Part of a small language model's weights: 15018 steps.
Each number is 128 + 32 x the weight over its row's rms, rounded and kept within 0 to 255. Layers, rows and columns count from 0. Numbers have three digits each. The size before them is the row's rms in percent of the matrix's.

# down: layer 2 MLP down (transposed), 1024x256, rms 0.0162, rows 911-994, columns 96-127
# up: layer 2 MLP up, 1024x256, rms 0.0144, rows 912-995, columns 96-127
down911 099:118126089118170081160103190087099153173137116113166122108142186107063231096128162124115066149186
up912 095:135195158091118130148149077128153090196148144108123108152135152179094161162162048127095154048090
down912 097:104136076137122074189100125096100060107099128170152130153126179169114170089086141121139090113085
up913 098:155129111083120199094112159155146122228133131119151130070122124103121113118130143131131102036147
down913 101:122146104093124071080121140110120094084082127156160160096153159108113131086143111131157086163107
up914 096:155148059129133121108124098124158136144067081161101180100136034127135159113145127104158133143173
down914 094:127130094113104150169087154169152135103130126122172129108139113091102144060080132119142061168080
up915 102:119072138066101106087171061194130144168067155156183057186107177152135120093099108169142122152096
down915 098:126180164120124126099183169152148139155139092145093146152166140137145151147119113132146131125161
up916 095:128144093168090186142119066098174147162108123145123111064147126153143111124132138019096126152109
down916 097:102092110122088113161095192140096105124138154129182121096151136071104127067140163093146060136108
up917 095:166049123146103135139153137152110106080137173134143127108109116122123094166129211114126131160100
down917 099:102190138098112126128173128104079092168084136139121096092131126115096171145137102143140103170146
up918 099:156120162109091118145167054148126133205135193117130181165123183174146120104127116113150176134094
down918 103:181164126098085072143181129111127176176153086147143106150114149120083109079175121125163159105190
up919 096:118072100114113120138075129129145146092118140159135167169125116167144143130111111142135147131116
down919 094:102124181190129126091111098197186126155096152161112110111107130156148072123108132136075150093090
up920 101:100116102193177158104128190155166093088106119133143082129134111175104152160140085083142095084107
down920 105:094159145165116165124133111122139145114155160157103120079112124076149123206066144104126170142084
up921 101:128188131131047160190109148054103142136174182110102175070140122086180159132148088045099148097111
down921 097:177116168172140130112120154118143110142153103105221076098095170115086112134078121118092104126110
up922 113:132109175077102010140141099162117096168152132102161115166120105147136108167110157103084141125106
down922 108:082134115142157114089153130155063111159131124208084066153050144202154153142082128151126088125138
up923 090:137138217094111132127170140123099124164096147127144099163120125152097095108101104109140119091182
down923 097:116096133141154138119136139105116144168089169158165108167130116185165149141123169184149119135165
up924 097:122175172185107125143109148145153079237163168129074149115118077160111108198097111095106108117151
down924 098:126080137139149132121123067124100118159102151161189115146108118131152172156129118102106092113195
up925 094:098083108169140218119133189059145074094178101137141104054102100141145159090122144144168163093192
down925 096:115162150108120169103117058132122158130125169110166124100074105088121097104157148098180179113069
up926 092:150071135117162138082173091122074189157107101140175112142096144126095094095126117096135101185158
down926 094:136158087115112135155166151166098139103149112133146145136165098173111214077161197186168087129104
up927 093:173137156137148096142122144149126188085147113066121188117125171089105115182031118150136116195090
down927 091:086084172133099101161120142142109156066151121081115159152116102127115175128127128133136134127072
up928 092:122160127146167069116112153102128159136212122166131138145131132124115110184176113168102125093103
down928 096:087149141121180125103114116115121124113138150084067138137143152151139143136051110117176128208175
up929 107:083171084121078144143121167111122088183156152122091136118118163164164169127213169062076060113124
down929 111:164119144132114153124116187131081105170105100162173103126108162076133104113080119160152141147131
up930 093:059114155108152122071095167133136168135102164151132099090129097041045119082154150109110129188133
down930 090:136113153073164142126138146139093113135113183091146115091109093206106104134094097136133133124108
up931 103:108049132109115127091140120133125128100150136116100153159130143159205123096056110076145136124137
down931 111:085120218140131140106189081091148141103115129113114127133110127045144126171132182156082158079115
up932 106:073157078106166183085156146099186088222115155158157157102119110139120155093167123160104138055134
down932 099:127143123123154137059106119140110093219115137115133110103153119103118114099092111161113100116184
up933 095:105129168140161158145118147112125128104142133092104113085134152176110168130142085043135142157140
down933 096:147128197122145149128159107118089113097120123141140119106094165096135098105134129107201133114097
up934 109:143107137109120106111104143119079107132094117142137178134117162126105122143154091186167092134102
down934 110:110199151103139100170166101074088101111120145074170161123150150153089171166116135145119100111084
up935 111:130083141153101053130102140161069118100174181122121169159116149125100112170160147078085111160150
down935 106:133141148083178157072168089117169071108103096139070087078124126145131095105067094121147129154155
up936 104:148102138101173151106073113100075142128121145153118175139114073126154121120101137165164150126138
down936 095:095156162135168117153167090120144106138106145091140170172098137124127121109153139133075130072146
up937 098:100181147161114223104118176188159135190121154115152077132132130135133069122106089097074131082108
down937 101:098099110139105115128076100145075103164139154095140127127164134059113185225123159138132112138177
up938 086:088135143146126201149106122110119129174160156091097105133147129100087106069101131084084167133108
down938 087:159138130121110149185102124166134122109134121100180120128164138091086148122127149084133106134096
up939 102:132132109123123132111082175122106139050137117133106125116122170084200122105151133144137091102095
down939 106:141105147121099175108159114158173087112114151119104164116130188089092091192128067073116174170140
up940 099:097174171130152134162163163081116156090152100120051092133127064087124115106140081142162155085155
down940 102:181107094179142137104139134182143148171141209127141096079066122210089136061093075099113105116131
up941 100:130112161136096149123102055139204140166167197177133163108120140109159132126129125147064183150124
down941 106:092120122143140134123106054138095125175125178059144109133147124089104171175162154136088100061141
up942 100:159131156113075152113169080105135142179117158147167175156138137157164114080128143147067133146098
down942 106:111153183130125070162134124099075155141114142095193139183122124133122093169132174171119116132162
up943 095:159147075122115141120174058153070135093104091148122136109140126150179160095091051116145151163103
down943 091:121108144138096124134085108135142183110117111114158130122145095142113157098117141159097136090169
up944 088:084103074131119124123121122147181083170093097146057190151132048127111125077153082143125156096118
down944 088:127119177165043159150106100150133174152080096153156123136202110120115139116104150113117062200118
up945 100:121104132124094153093140136101120117169149152105125152102121136122133131114140107115104133143119
down945 100:153113147161063151141136118081161154110109161152196136138216116164169121225135099115142157178050
up946 116:121112155129163108163211168114152140108152091126151087045103147126132089098089101146136133118153
down946 117:140094153170090137075098081097083136080148200145142100120102112113154180179135136154110141084074
up947 091:097133169084161164087124138133117075195118128124147101108105170090104111115138144142086116117109
down947 094:120155073125189100146153108148133098128160138143146152141152156168141177185090132080139134157100
up948 095:099218118152082149114124122082095158153127114132088102113140083135115088086173084100148132144145
down948 100:159065126153075125154090067130121151147118164116193133114175132095158201122139108134130063152146
up949 099:141090129099085081117136035140041144070131127170109141180137140107146145116146130170140177192078
down949 100:159132167128121103126150136138168139154112064081112154158175155155164112127162106129104151117145
up950 102:144086149112068139093091208173026152184148125157184104106110106130148095117206146115148133079138
down950 106:106153125111136137080127095093103117144178126131117130084156155065092131169101107163148117168142
up951 107:116152146170125101169133196153074178156145157166137118099151116129104117152128129177144090129150
down951 106:142093136123093165138123106143122107170109191146156112119166166099091098134112124055159185173117
up952 093:099173186088090114089141130138181101109115145105140155187119215116141119199118118128042126116119
down952 100:147112127131176061103152165109128050101143117127107121169095157162134125146105133130104103111144
up953 099:120170128138069169128134057157190079144112079119112127142136127170107191130143183131124142144078
down953 098:087158105130093119169079158100097137127108135095155092138138151135163147115166209196099129092089
up954 103:083173155094121224133168134122199096163116093115133108122117166130104129128132128150105086062111
down954 098:147159152138079175100137158098107152138126210143141076110096142050112145148098175140117122143127
up955 097:082131164093163146080148045146159113076084117109139091146106164145153144094111221165140108093111
down955 096:083134107074083138120124159172162123136167192103135148166145143143115122117179154135145137117176
up956 105:124154097144112096114112125112175164192091154113142130134126147143121160140043102129120151143130
down956 107:121119137149117090118113147171160184107135079136131134160091090166172095093130124094156141106127
up957 103:079122121145183164146125105136126136088157119140123151144115126113129179138151136124156120094122
down957 100:198115112159099176123082077109151098154074147080129139156158138165128087075127114109144158113138
up958 102:112132123167129166104158083103143115097109084124134119207129135148156129117181140136147113127136
down958 100:122109080058134084093137130165105142175161139155078096093134105172145138108098070161189131168164
up959 101:131144139127129089119184081130072116141120095126110133173106148086103088115124123124141177139104
down959 098:135165145161096115129122175141121178169173136138107161173178107220174162100162126132171131196147
up960 095:119119159102130151123134106133155089100107114127151119129133145110087096105169108163137144100116
down960 092:124152138110113093113144101103083141119097208113126132158115144113126168091159139208108101143130
up961 097:143164142179128159140102146161134036043190177123097127146133147142130163181115134155118153059138
down961 103:128087156144138154150141073072096114105139193093129152112152114098089123131117054137137144098142
up962 096:174140091138164068081119178146127124173116137097130154125134126132103139135141096160103155191094
down962 098:103137126114123112203072143119121160124140125070115199121137179106103182127103100172131133131057
up963 100:117158112132121122120121138141131125099127110126170119097122140167163136111083123073088103157140
down963 098:113107179133149094138088136116111116030172073107188120127136126068185069158148163145100147092130
up964 101:179093108111130111131163130107147169185113118176169142111147155135165093110163114169129164151143
down964 101:116151145120066100097141152150116238170141141108115126167170091127141070113162146133167157171179
up965 097:124152204155138111116115161105090175086127117139178164096133153064133097133129103146165104157155
down965 092:135144157140111134107153118087099100078136176169092125125103121128109081163072125104110130201101
up966 098:116137147109139227123123133164131122172118130098154133109132131167127122124131141133112097097126
down966 101:114106121096115080180127115131119081142169105071182198147164163098117183144138199178107086111161
up967 103:123165096136137082125140095092183157075131095149110157165128091114072137187120141171112104129127
down967 103:122101153151168102170102126188121103125110149102160152119085124116108190112110128149067081092105
up968 093:127133146139141186120107148056096182136132123157164173157139142127142148088122149125155153178127
down968 092:136115167107117076063137080129157108096106103060175180144132083193137062107174155077096156110187
up969 095:134095111192078156145129113187063135080201149101134127084137106100134120149080123116188097149088
down969 091:116169136157089110123144139200102199171133133150143128098107108045064194077115160107062167094150
up970 105:116086123082101150176148056141167112105173145148086092157134070099110103105118093083117146117108
down970 104:146089095186139165143104118113132072095111120159067140174158089171166173095119164167120093102133
up971 114:124074137117108131145093037152126158103099151080115123151151146124114118185034131154159167149110
down971 112:131160178147118098135200134137183142108111098127094142140095124155140121096202106105103126097119
up972 087:169118137143137080147121070122161155080079091129118158136137143105197099165083109157154132111146
down972 088:086111137174143100093146125159128101083151110179070116163169100118182064105151109120106115148146
up973 099:188078186154125129074108132088052086092144140132167163142124208107154152103160227174126148109146
down973 096:124166140074121107058172126074172174101132201077155131155102110168075048154132077094168174133139
up974 099:104094107170111146154107129142066168119148111188101102097127093118146142138168139049190100135095
down974 098:130100194129123179148120110133087164197108125142165115119044125072144087143118118151077171146190
up975 108:169134185122127220120062108088167118090169155112096126136124182161121170179117117111088187079154
down975 100:132124149130149162160132124083139120136126220057155136136093162074095078153113107111206154110088
up976 103:141089148150143123150175132123122118046074069123120118092126148088163140104181137168085088120161
down976 110:115115083103185118112102137078136108114169103153137110115150146062125109163102097154089153121118
up977 089:125105112144117114120148123086130121158135180148155132130129112103115093122099070118115131140089
down977 091:093149102194103096089132154131180138112155126134156135120125165149142141139101131124039151127083
up978 095:140139126099128143134147100165169127170086127152117135146150137121154125136138109135096091105136
down978 096:135089087089110123116084169148162094137144134069130135111152155089144123128146077155114110137109
up979 091:133126098138099127147155183086109086103125088136137098170120137151101166106099065117118126126126
down979 092:135189166205158162126148117138121116146132084178124113086130102164181158124128112083118133091105
up980 099:138110145108085183148180135141057115148102134174150098086133166124114104086193062165148142090087
down980 101:181187098096107152145138160078138151177154129083139144102159198050079151149188128106100128143177
up981 104:135106144119091095108167140145041105163173139184197154166120150128059167136146140139121113104144
down981 108:102175157124147093146137070084108097094099159119158171119114156185147163088153132135107178127081
up982 105:111081165158134197154123083139132135138143085117069132134133075160103125111113131098140162137131
down982 105:117096162154061132069144094117085234151108107116138113136142130141145145096181168174148104086149
up983 105:108125106110167084107157102085117072154146130164094114142138135116087122096149098169140156057120
down983 099:135165190104177179177163085151145153126107118095168127153082104110164110117134089080149119161049
up984 107:112112120143105082118156160130085162195144163111140112153108115141099138137211198160130170155130
down984 110:162132105109196115090114140123134195205153042080120146137096126118111121114124075131195111145177
up985 102:204105114149146140150106158104208117057144095126090141126146101176125083113139146164172163156152
down985 103:116092112109092122138104151127111186124075147146117108136110105101090066147148101177128101123111
up986 106:129033155105109152140138084111081155076049106128117142119120116151135088148080097135110153216116
down986 104:131185111106140118092157156128199169134145082073095092146176079150086098109153137113154172102132
up987 098:151069160137110139112163107100079096068159186141132108114118157125090116140154083081115156116143
down987 093:130129149124118152127221084137134129118085128109142143064126129154133151153139129101117163161075
up988 095:118147116088129075096100115156080152092093079123099144128127136114129101151129108030067116114147
down988 089:141112146171135120176100140161099171117181101119156139145115136091118130081137135167154127118164
up989 097:153104142078088091096067065172102105100162120131093139124141114114126135108114152156129087136109
down989 095:110128150120136089159123098106115111088120086118094145124119192075135137152114133101112114069080
up990 099:109185151115171097145083147135132118129166126168102060096119106096087161130169175157152089145122
down990 101:180140110154074149156126085101072176145099184163153140132074194096152169125144124183101173130087
up991 103:082139117115130073181101148122092168115095132114075183111132101105178070154100170088065143144176
down991 102:144062136135122138128093146168118110091178104090135096170136081087144083098156122118127113141183
up992 103:098061157038106145093156038123034144043127115135071112149133182094173079121148112129122128091105
down992 101:127127138121162096170181108089141102076092156082102176143162165170113220124133112229150141149123
up993 094:169084153179098060090155098097178115174101147113116072155121095144163119127086034090112189203108
down993 096:075144131146153108131130136097150159127199049063153119145160140133160129151141159118082158064086
up994 091:162087130076091069117148123159108090183154153146116125136116151106079160142119117113106116137118
down994 098:144117113156129184108183081080107106123089086132099153131070182144170151148127140090147124144042
up995 098:141158122084142168102101097111171150136112143088096098150138111099136159116105105137147157039121